{
  "head_dim": 64,
  "hidden_act": "squared_relu",
  "parallel_block": false,
  "extras": ["capped logits"],
  "final_lr_fraction": 0.0,
  "batch_tokens": [65536, 131072, 262144],
  "dataset": "wikipedia_en"
}
Each number is 500 + 25 x the weight over its row's rms, rounded and kept within 0 to 999. Layers, rows and columns count from 0. Numbers have three digits each. The size before them is the row's rms in percent of the matrix's.

# layer 3 attention query, 256x160, rms 0.0437, rows 0-255, columns 0-39
082:491521499492478477496496489482548502507500476483495474494530477495530511465490566536545508500495526510513512533520517498
074:510462525485519494482512516517536533441565474524508523472493536496465509475478448473501492484486511466470441524485501476
093:492507453466484468510502477498504502508537492528471522496510472516501522464509465521514503512527502451492500563482526483
094:507454473513516509530469471426555468466479539484468490473508477490506468478468497532469492507500488535485532447499508518
081:476520503509467467477498470501476473511524497499501540482516478508529477486524472495501496544532501465530534543513537512
096:509477438511533498509512451480493488493476545478517446514489504510462476506464488493495458482530484472466499491470515546
096:513485510522472484524502526540514492523501448549493530473509491521501503466520469465490521469472528514545494525525494495
100:491552499489513492527425503475505476466529504484495517522491478518472537470529498505486528527482484476496491490542518532
121:501455480496482454507510507487461498528524500534466516530493490490561471498481498484542457462463497449479477546540546492
094:540505500489502501480491509511513488517489506500488488441514537459500466481507481491500485499524489525471504546471483519
111:480506532505509485509526514467479514476481460506508491474497519471446481495521504509455495438560510502507515470472494510
112:478525500504497517487511503477496481472478484523462511454470499581501542495510459538471510480510540480501488512534497492
098:493458474506502483500499473519496498467478496463474490475515511529478542489480474488543479422513552458538500550490496504
109:506484532531509454514568474518499481496490521520501522499471508505505497543503546499525466488474550516531497455520502459
107:492538452491499541479532481480491479473490523460503520498496486548499541501486497477538508510459529493527506484539514518
101:522482536486520441493512508538472519522504500527500498500509533463478468567529484451448461495532497483504487518491511512
092:514513525469537460451468509491488516545496470526489537499447497510492524489549507471527506506485499477500477481442467517
113:500517513511535495523483536503510517488437531481460518445503503520531517486521503493477519512514557497504558486547518526
105:525521538532502490513476533534476516492509484462472461493531464492467502517453475477496518515476509523509495486469475509
111:535455483490506469492444530491471505536505472515477560477532550476472500487507516511516475517526511447529475491493477509
099:525499477445521518499487543477461465502556508537491468483487547543493513497494526480509474489478532526475492542530473507
110:515502496506471480499492466484478495536483565477469533520497482477484502524450511478499507483486474466474468518483523528
106:522492536485519487501558493496524466544522473505504531508508544499489501538499479487568506479511457539523510458452503528
103:486495461518488545485472549508497476498482510526458515447493487535568530500515522493530500509494501489493496520468557520
114:529502469458475462506496533519517517533497478499494433488503498492516470545481534540468451473496499496444495442517542462
110:531483509527508526497450550509508492508498464497534516494552460488524530500444501500542492463520506454515459526499483523
115:536489496528493491530473492493482527507553507505470498480534488521493480485528461505503516500484477468523490525523513488
117:453484510505505492489534516491522516488500475533492519483514535486493497469492519476435475495523543472515500544488506478
103:518484531499444534487517491493477480510463501508551505539532541501530492469462458507529474509566529504494470521503472505
106:530521505487517490495535471481526496513493476507507488484493526500456504540488545501509533508559482521481513476514477455
126:496459471493524510511483455488522503452471536517492494533472492513507486466447495535497506518471488522471507512506471502
100:484481512492450536503464475500460514506494515483503482522483484486484534518485505497510493510519530505470513511512514496
085:501573474492518460511487466512485461512545481498464504479504480543494540440548441511497478509497488476488519519524510459
092:491521482495500463486523518520456479549562468500508512538502464515517493509495498474541473531467530462487513525460517505
091:467553455472458477522481505564453466525511488510510492462518498488490496477541445495456497542559490467528520544494494501
089:467481542487513493490482490533505505499540458505507581469497525496443514504515476501475474478515533523547473488507470462
099:504527516489512506455531490480504527490492509502551482483455505493457494517511520519460471459531471509525506470483494507
111:524521531486504515474495497493528503485475527469494481414461517464503502496510497510468528471555556497517537507518472506
095:509491506525470476480437495504487484503449476492515468517550511461533464454480508519491484520516477472505487509468524552
119:496459447522504473523553467503487520496498491506494490507542499530502485503483505503498522491488493479505502516509520520
106:538474498512482466472516478512463499484493509496502528523546448477521471502426488495512513530513467463504463543477531479
112:483541525493484525507444539513487496508536463499518506492507504474469477483542483506489505540526476508464491487483487496
109:546477548489522520479464490437519483493505495493482479505465519488505506503541545515464478502516476525454531456494489481
091:509480488525511449480511491536504509470475530532501489503520551455525448476466487484512508499508517509510489552507494548
109:510475517472501461512492481494509542527540513470507555531487509456495467505501495530483464513543435463488478480480510467
108:543492501520525479485522493485514492501484502562472489526539531496517487503467518528453483499561470516482508488487516499
094:478482486509517471532528510539490489510520476493519471474519521531478515520448490527495446499492489449496507502519550485
110:485500493524465523515511443473493521521486499478510485562513470519509464514491488492493507463540480526522500542460417511
103:478475461499511495485506500485496522502559494504503517502507487449494469468510469522508480502481495523491462487500473488
095:505505523512499502503535472507501466522544500525496475489553556494485517493485466480493472523553508546504505526482479503
106:493510499473517491473499534519483480485541528517452465496477496494513519546476545491519467519489486524518519527490472499
121:502484521480486501548499521480471533476488531517500474510503505485546420464512514478495491472508489509488518524527477495
114:470548491476496477513499508485497538484522479480492536495476492529469518501546479483477485502549531468525512484516506512
109:515504516497506443539462499500507525518452498488512556525522497442522521483474530481527495530476488485487478515533536502
101:506507552500479507476525558496530555486504528506456520466485519483520497531481522511533500522549519495509467453505500482
100:453501475548494477499485499515550518525522524505470496523520496482480462474511494457528496496468533483472514501490488485
132:492547503527502493496517530499552519501527483531505518482513494493448544491519488514547505474525494459538478460502514504
112:470503524486493524491482481512518479499506531476516522518486463489541519529502490509482465546469491538457488511559522500
112:512530483513537529485466509477534520490495518479484534537505498498529470508471491486513505541512486491540495467504515521
103:505453451512520529531517523506526512521510488479522506477559484477516464539484507472499479532483524518500497500503448528
098:486500513541487463490475533530524435504528466498516470505465529498500508525523493496514484531457471498517499480507501511
121:493484507489496512562501500477545500493542486537482472441470490540529525477509467496469484541523480495493504495476524494
106:537549550499505488461544524508480467504451479496512509533500500540478504473491455514488545454538470476533525565462521539
105:500498511468501507526525511513513542500505494485471494498561502514477502479465509467498480472497455501513539523524531466
101:485513495476461508489522525519506517501511500476536513480475486527531495514483509499511445502470502467484525492568488510
073:493513471482538475501467488459491457489478533527551531514529510459514487519494501483489469466511539529496519509448498533
067:458474504501453504522441483500496499467486516506475526505489500522483486473527484503505511518506491510480539489466468522
075:482502497521486550507483534502542521514528495492483499504498467514535455463501459503493474521476501477492491488587502513
065:519517510501578501493532464532496538516508483493510491486469502500479522503507506512524477504503494491533503469468495506
084:544490507520526470497494483482538475450477522491531491465511508472492502506475513495491486487515491517521484488445505507
072:463490544515485485459482517482519524480474522488523510472506554502515526495506496524528507510516493490521493486477465558
073:540499503504509520529510499494486531510548520539489541507521473506506473452552486510438499539442504501493500519524503512
079:457486520485475512458526558492493482488483507511533486458507513517532518518491519489477489523548485499497482505463492546
075:458545532442495529520497530491515501515498499498506505487441463521502509477540476510512490472495505484465485464487509468
081:506496501470464543482459497465506543514513502530439513519451510534486521483485507500521516541512481476487502472524513474
085:517488515511488487487497535495532481474486455482515486488504494478534462466550483502472493527517544519497516494505469447
091:485487470510508515486488540522504468496469451470513530470545521559525543478474504532494516529509503481504474487502482495
082:545490476498511494473520538549501494507465558536530522482469530514511497513529519505518516462543511494515492509531508476
084:499506529561486514495530497480498520467494481492504478470451550539514527511508518446521533508514513484509485448473501472
078:532524480503476553499490473561537477471534534521489451502466544478495503491506516490515489486533508474528488490526508450
078:493483497496500486494512482552461503482460498503493526508519424476497476485471503476499505502547534508451472460532469498
090:542504492521530499514518509516498497538539497518512515484491486481500520519484505478499487498450471512499483504526506460
094:473549540490496510514463523487537473524504509511487471472495492493522521485482491517523546526518547504491509499504567485
101:466520467489531535516465501495536473463482461488505499447472490465496456460483465520445517481484539515510516485511484531
111:502496538475495491470501483495480491499492535496476468538475528489477498488555539474518522450520466500530541480483519510
107:540499531509469453464520476517512501480509495539488475495464503522466507527508504523511476494514518499474487496484455505
101:484491536519510544496509530496530500437506547529487503450502515517525545449494486501507521491524516493489473492533485506
114:524527541526514537514492492490494470487537480522462497484444497510526503475503480487512499514488541499479537514512523509
104:484471503509477533479453527470514480480503486556464471472483488462516495411549512503481478528495530499477525507483540461
125:513507490497508497510497492499490515515526530524536486501514458427491460486502495531489463529493497486517507457508477548
099:547482509510544481486499529503474469464477492496480480495506529478533523511488531493513494485493521482471444500501516501
109:476474486508477489475501549509513529481515556525481514485527485471525482497464495528491560478510521489508476553550462502
118:434515464528481574499531437516510502474545504497527491510457499487480448513547477527499509535550512500537497477482479501
114:532525525509510514489492530453515477500483553505502486492436512561490522516491470480511527467532498529501501487462504458
106:483515507501521520525486478509478504504500518514481527501485478471490457472554480448516442457489490480514488522475489530
110:472501514482561452474532526500493512483478535472513470500488494531510524538494513471504496521532509502497523493551526479
072:452469499461504519471543523512485545489475486475519468477501506525476530517513467534506497474515474503499483491490471517
072:489497502512527477504493470502509485481485506522484499516485540476455502523460526478501517488498499525497468462431537500
082:478494494478468528486490531514484541530519496510499510494483480526491517487486499526521489513521496470483499500567501516
071:520525543478502486552527485500484537556536492456557507467503458514459516504514517550470511482465531498470524472533440507
076:528502501522512454472487495453487483483508493491477510548490511464470487519496509526493515506530494514527502517429538489
061:463496555534478491495437515505538500487502489511486505519458528488522485491526501475510496498524467501486453522490533496
083:517451557467484466462519523501536536489502494479507474492480541482488503502479508503487500508549505482488505477454480491
084:548497451499499512527498493526504440498500520492516500488533521455502541494447492502522465515479535565514481513455495496
084:508478521479528546519530512491475464555533481501502538471513505493488495494541474542481479485463536489497474465548468461
084:490475456487524522516479509494487502481511515563496527489535504493457496498537518477557510481534478462515504518498503505
094:539509494502514480548491525477533498504524511514528524521549453429511491472468497512482481506491493519467464489508519509
085:504517499521520512471473542512528519545483469504468469453506475487542526514461513482534481484488542465485530495517535454
085:424536522513475501489501518536508486539503472500507495503521515525538481457516493491477512480506485508551511541512478496
084:501507517505536510473488477506454507471479490504529487489516516537487498523519450491547491469526464496503495544535503510
087:495477539508462497492499540534490517482524488484503527551505537517506499479538476507506495499527477444481511532504524475
095:504482495499513511481460554532497481526517521520544519504539492487501499472486501495491489467505523510525487536487454522
084:470524530467501524536473483498535490521516517479526533510510463473479485511499548478499488502473478524488504495521512499
095:564516520520499496532487505487504504521530496519537508485537499493529516454507476525479495511497532507439505500483479530
103:482487515555499489514511540478527532487464506482497445538475492478513519494495445451491514489522517485488553518514527507
114:514531509437530432547536488517491476485488502474520493524471480502486486543512513521518443515477473534464473496476516469
094:456518505428482512492483511509479493555518496486502522490499559496506512493522515520517509488551513476522507512534494489
107:493483516514524541505472484503513487510508477484470462489531512433500502551452480485479517511511522504492488518496517461
107:494505511523488538476476488506517526475525479507504525462485495521473541507479505558470499527494485473490492512546498502
114:516525493507504461507486521503526479449464506495477481506526490526537490492478543476500502490476486532448475528466507504
109:503508538506475495490506494523447510487519514507469474521513528526503495451528458478512517511504497479446522526523487546
108:466521487476519492496523477467488506493499518491519546455505436501496530495537534529512509480514480465504447523528502533
106:440499517525540517486484478516519531481488495511521490470486502506483558533520503449499478519480500535478532504490533481
120:471517515530490487497529484518520516515522530500469497517494464489496499494481513478480465501466495460517496490494499504
120:523493535475533446516499521547476504512460493509456443517474514511521472525504510490529493502526449482501489511492546501
105:439511494481483504475483509472505503501555531505472539502524499548517532444478503490508520503455490493524479515478511494
099:524504485524502499500454501470518521520543520539519472494500503483470515506497500486462515499521513525502527516486475480
103:535532516446479524484496528507504513474513525490482538526465550483460522459532517499507480521519489514457498526464485474
119:515523474510477486508482543493509493534479508522490507541511482523507482416509488489532506496480486498455539540496509479
084:520468542505497526517516442502457458458509459489491483510496505521483456575514506496491526468537514538565529447465493518
082:481529502478478532522502500488471485522555504533501445503519536481456526480555492469531527416465521507526494517521514511
078:507492466444504488493527528508526554540517516477508467487471529471486547485476528519491526481520484457476506484524508503
073:508483462499491491470488468503483481529490545489519539503515465509513503504483478466522498541555453464468535514512533515
082:536492480551548503484483511505519475513493500524490496476548470495528501489490556474507489507512514510490505509488490571
078:515482475535464513507503465552483474493487472522489499525522495456523488484493512471501553545523507508508525511515530521
090:524549507512535476506517484494467470481472485497499497443494540476489485517531489504452476519557529532524530513469512532
102:531501514532495463493503547490512527476498494562481501528562498521512541475522490507542484437479504491509477502540485488
093:497475539491499500480466471497498492510512541497499483467486506486472500466492433492498500496516506484494519469475465468
096:535433475494531508481551500463540551525473464482473509489488528502493480497472512506463495531509510530507469493513542462
084:484530502495498556477490541500546482514532494506456504487471471551500504480494477561495500514503495500471486478546488490
076:463468512497515522523476508448500471512491520485487496517477534536477516485487475536492470483511492500545503453528494502
085:512529452530489462501508506484455469493490502489513506449515517522551578507434533480490526502497516484520486534530470553
105:439461459476522455458498483492524526459520511508537464469483527498503526492473507507496481431498494472512476470509466473
090:509471529501508446523490507476517500493497512480487500505514547458473468509479485509479443511522487529488497488506479525
084:522461535457478481526537464515497481555490528499508548513496531517490501506482560519494502484516475540505503495515475536
097:513479523552484526482520491506460470507510473483516498525518487472506554510496485498504509486479484524537492530474508497
104:473501485536523476447508554517509514524458479517510517518520519466527533527467440505497524528496498477502514515515556476
115:479545499489479483487467498490497503517505506527494535485490493441513489496551476456518470542498485461459520524480518511
096:552493498493540521479558494458509480488526467533518476496503471534493477545447505547480488459487496531495507511467503461
108:518464501473518462459500527554455495518539531539538521520530511521547468523493493457506467511483487446546476504483516522
102:508487518476505504488495476481486530519497483490482503489542480472517512510473468506492462513512503484478503527553467516
111:538479478486491492491463532516492483504509467487505479550530519493509544481517526514541536489492481552515501502466489481
114:456465456500517491495502490498516531481505503485513518491488545500536488514489522497471510512496440468509514473447481551
105:514466491531495530471511522491517507529479521491542477448515511531509557481490563500488488495458487540447531540481493515
116:511521451526496548490530499480500497482519515546487495427498465490459535521503517525461535490503512535521527482520478509
120:490491483521516522472510445482523502511481464465501523481540495539505493491482482502477514456508539501499532535530479458
111:501478508498486549499483494448479468499506473505486506527468511493529478513486452474493500497526549515507497479483511498
103:529545468496534476481520509525447494463489510498518499527485491411506502515488509489496482481490451478559452533439527509
100:531535485486553524482499437474530522486502526485492484488507488502466511491494569488429518487517489507495507507501512499
104:503539458510513517459511499471500458481516468474521474482516480538457528521552477465508525467556486465509493531500497531
097:502472541492539493480518461496519489457460497485526511500486505470517479534517504505470481484494529531539498471468476486
089:489456492474519553512510456487492531469522457510502462479513525474450538553537502500478504456511501491524498460511516489
085:505535441531495484507521528485482515527492524515482478538497492508487525496473483508509493488467487460448496504509512477
079:537536530534484482484538494509523505498515478516494531525490467518545510463460478463507496503481474454471512535530523507
102:528472534468530529519477501497493490501454495485516491470483492468521464503499495531483515509496523522507529464457490494
090:485483542479514546505461469495502437493469514484485488469471494473495476516519516523492507549562518563505517470504499545
084:495476522482494562489443461481498491518498517515544480478490513498516479530515477486518517477481537524476524479515478511
089:505549495459459505522506521533514503486526465565518497490491528528474570491502495507514518484520462500471458470441488491
086:534490447523550441477529510516516554506518490515482478497519475500512454503459487489510452482472499487526469542476516479
095:484539518503489544479489513496515533466544499510486526505510484501469501470540475495468451491476493487439484486497511432
086:489509501528488496479511476532535442488487470481520496485508542513501526539551509484466486528532488516478478518466487529
090:455515458511497479484514514508516485451524527488508512565446498514512524537498490496524513471464532494500497511542552493
099:484512450526495504456518506495537510467541505495479495445450477464513553512490524549461461487475474469516516519527504525
097:486503501477491486496522491499474500508531513490481501522484510493431498515551509482496439497471497509463491513459540445
088:501488520471517488469546488501468525478523545561538522540518489483486488551485477520487457479503496465509490490501513465
094:518492480495461529482470489485473477464501492528507517474484489490497519472509491475511509453509492509515482473468468541
097:491490492482476472485476513483492539491529500525461521503467521473519457520504481522486440508525521439492509493479519457
107:540517514473520472465493537514503524528504471546513536500479498462516481507502492485497497492536536473502480497481514486
097:475513506523496520508432453487458445515482495498464471539531506483509427485523511495529489519501535525482511515523542527
109:505514482507538511435518492488501501504521497510492498481495467560535491453477481509481541494468499491502500507529476488
100:516516484512498511475483495491524512473463508487497476478447482490548471482481523491462533450488513476544507462479486545
117:522456532514493492501509491503466492506561484522461533506481495505493448499508491510532492445469503467512496529498504484
123:494476457508517488503511494491515499531519503503503496471521496482489498482477492474493507527480503483502506504508451535
113:489440522507504536480499543459528514474470552525494532498515488498474460474466506481496491441489470510511467462522505533
111:504491508470476509533452503495465501490496517515503549564488523426479462527528466519506480472526476491500478507518525483
098:523520478445540486527510467467499536474476507555476502520488504487541523499491513528526471500532487451472477455487535549
098:496535514443505528520516498487506553460477540508494524524479446520495490504482470451521495525553484492500521502489519498
103:501450500517525522510502449489517484478492521511477533525482504466524486532470527526474483509453505510491524485504486522
111:492482478521560518468517521524476500544511499490487467472502477475505471502508542514490462513472542492496522490490506476
105:548484518526512490515524502506466520483427505487472524479512471485533432494438488488520522508461508488510506498474523519
096:501497498485532502489432471560502509487499522484479498495501460457515466502468483513483438500517487438498488485504536454
111:535490504491464456531488522506471490522502464542495504453459519482509456494510482503497490530514512542502484473487543495
132:503523485490499491499516465521498533474540482468504456476510505491490528540512543519488526482542508465527505491515470520
095:484510516497528476495477539502469456510453483516512529516490539500539471454500498486526469559482540502505515498486539525
078:509553503479510536470524437506489463530498482457490488480483463524496500550510518500501538499505485501510514539483476493
102:494412523493490487525512502466514583475513505528484519536524533493522485490484511484527479475480482483505506539523526494
094:494465553527468496510554496498532530476500507517476484536471501544531481492464530534528509481496485517484518468526515489
102:467464500493527496478533513512527505463571475502481498498438522480516509508510513511515492466478487475518464492526537432
104:501452484485500467486493509508520565471501491500493522470496482475507457500492468509478514456505485517485494498500505485
104:477514502507496462477505538519475516468543548514510517526455479522541508504459496471541465508482519467518524526513556520
109:496490507541516486501558514546500507494481510490500498536533510491507523535487491515514506502522535456513521486490493542
090:506536520533525511541520520523493528514572510533529559521509532552496541498499483482534511493532536513514487516481480494
102:484542489547484500467511460502453475563500522516487488516529523504497513477515519473526479545489557511503471516518510524
097:481497502464506498519473496488515502529446482520501497481494516501486518481465531499507480481524473494498513543500503536
090:564481496497502410512507506506494465461453479528498486489509503520497508537468501526495462471507493490493492496463485497
087:511520476513495512493486473484471497524486523499556527454494509551469495485462502531493497510489499566521504538508455505
097:523477524507499494475468467487433502520476470531475481489518515473493521532495471486503525502527519492498466522485510518
105:493522497519513533509482513514499475521485506539497496512465492517510508471495502489491533474516509509517508469531508489
097:498491466506472480485482510511493471520454526525486489497532532491546510485539505491524516492496507559497498527478509538
097:464534510522484543501507489518547485515522524467487481508488517507492515501509496506495488496500500518524487528501456494
096:559547504536517474472486471492493502485477502515519496491454502493513499501525478485473482502494517502499455511447484500
086:532501524482513506559531516499544461492501491465503507538501487508498492506501517461499466509506506527487477495507489482
101:530529535454478511488514483467491491477482451483504485499461517516506453478524501517504486459508464506489507516503487542
094:468480515496484475500529487491495508516510451457493520476467515533497523475516454475496489543488482542508497502526486502
107:511459511518511511527505478494499521484456528517499463466525520498476470489464519509498505439545522489456511469515478491
122:497526515488517537511506484487491504501466486480484522484521480550474516531488520504533550520465503503529461465505509494
102:522515486548508492475501498496476481499480504521534475571456510538476481514515499487529534490492517540542530493486519488
123:487469494517531480501529457518499502469543484496507511539504487520456426518522479453517499462484469485499522494512445503
105:486465493510486550529485483507509506527528472515495506449520505533509527480487464537509490509482552471463489471532528532
112:488477524503538486475506501518507497541561492529520515516494507529506519550459504487536515518492478491493522480456512503
108:491475507498497485479520526487496535518530522487479524557534512483523496483480480465540495556461513505503477506496535499
112:494454496513503522530479478492550512534458495495492480478496496449520513514475560510486501507494528509457471492508515479
121:506526487484513488509479466483474500505459510496521520532478468531488456543475470486503492464506445488501469534497450512
117:523504492521470511527505485499523459529495510516522510446527468503536508501465527517503482520524501495511503472499506504
091:521510474529464480517521556504519466552495502518510515504489501500514549498516530482519477555506465497509499528492511505
107:469547474454527514493501481522493494456498511443520487481487483510475538550526539547503529505497500483541491482505434497
096:500497502522477521498479475480530472515510513494497452489533525481425547522536508483476534456532508495514474486475464510
079:491525474501441486518461502523501479521534519513518504520549497534534502476483459506519490537511518453493513499452465497
091:496516472519536491500521555540488510517545482478522535501481515529534483481506492533471480544495480509501494505467459472
090:523485506501518505473480525506465518491502503533486554516505490522549484503474504470500474526459490467520496495492504505
095:491522466536456498504505489530478484512491492480459499507510484524521487476466501511523544545523476455478525544487530519
090:520516489502538441520529511537476501487462488514513519529523514503499523507498468494537481556538517488497524517463571517
100:541498482534485518511466470497474438560465507497513455514562483469513494466488508483506494500508497497492471532463510535
109:495482452509510523523525503479462489522506507513525517521547515494481497557464520484481499525484512512484473484499468454
094:571465479507524458498535461510481491541485477508492471502521510497509457509497501473493510481551480495528478521457527514
102:488497492477530501478483482495518498493480497474507472493474489470497466485498471517515516491559503515528519489467456477
097:489560510472474527509475498514459486515522499507507534541457468484575493465516515497495538538495474483520486513488546494
098:486500508510485531508507477497457485519457500467498480486466525474510507488496490494478545492510497524561541552473487516
121:447492528467486517527500490474511520456521503457509514469495503542462495481494540492534519517466477529450514469468466500
099:492505495544471510479470507486511479554502471497493509490551536527497502545453552502518526504470557516493493481522504569
092:513514489514468567508484508509525485482477508483535509484502506508519528469462541510527547541496529488508485466516510539
097:476473495530504502464551451478495470514471469503504519526471540527510480566494469502488510519494510486537470509515469490
097:539468449492532463545523506515506471500507479518501510495526507523473497527543518496494515500518468466520469537503462515
110:548496533525472537493470507478484457573435477500493493477540503460494505507467509523496495529516546533456490565531547513
108:495477477526521574521515483537500490498543525543541505528467473508550479473483483498494495509456508495493468460508521535
110:515514519526482493533485497476496491511465493513481466505511536556501502507477496499448456525490529559470552507533532522
100:504503497472474497468520503525507529516496560527500489507466548449505475472547513517500538484484512522520516518523466479
105:497470532508502509519532529500483481524486474531516488536534509455493477502492520445484488487478476497478487468491513475
088:490539546504489521518530530509540488491524509468471499456440497527497545467480514497476527491499509459476536522499519470
099:514476496477516513491481523492489493488480510514527444494521514485498527466492517521536505510488546536461498465519549506
112:505514514480524555540496490491505517510460494494505491522486495514522539466561490482526463518492504487485547480502546503
100:477497535513473517495493555500541487498518467514495516483502533468488514491498474513517542467535487534472531505515528498
111:507509492468500463485510535490445518498468518474487483495417492499503475483512450501452426493520481492490518513501495503
128:501533554482526533468485494458504497496498492490447484450452534464502531499570527468460531448494504500513538458551517492
110:501530474501454481483511512516453500498490543488545531473487517522519501482527478525492483520544544489508532535473513478
114:480470497503469522518471514470522513525513504500522495426517464524474497487523476525531490465501506453510503489534500513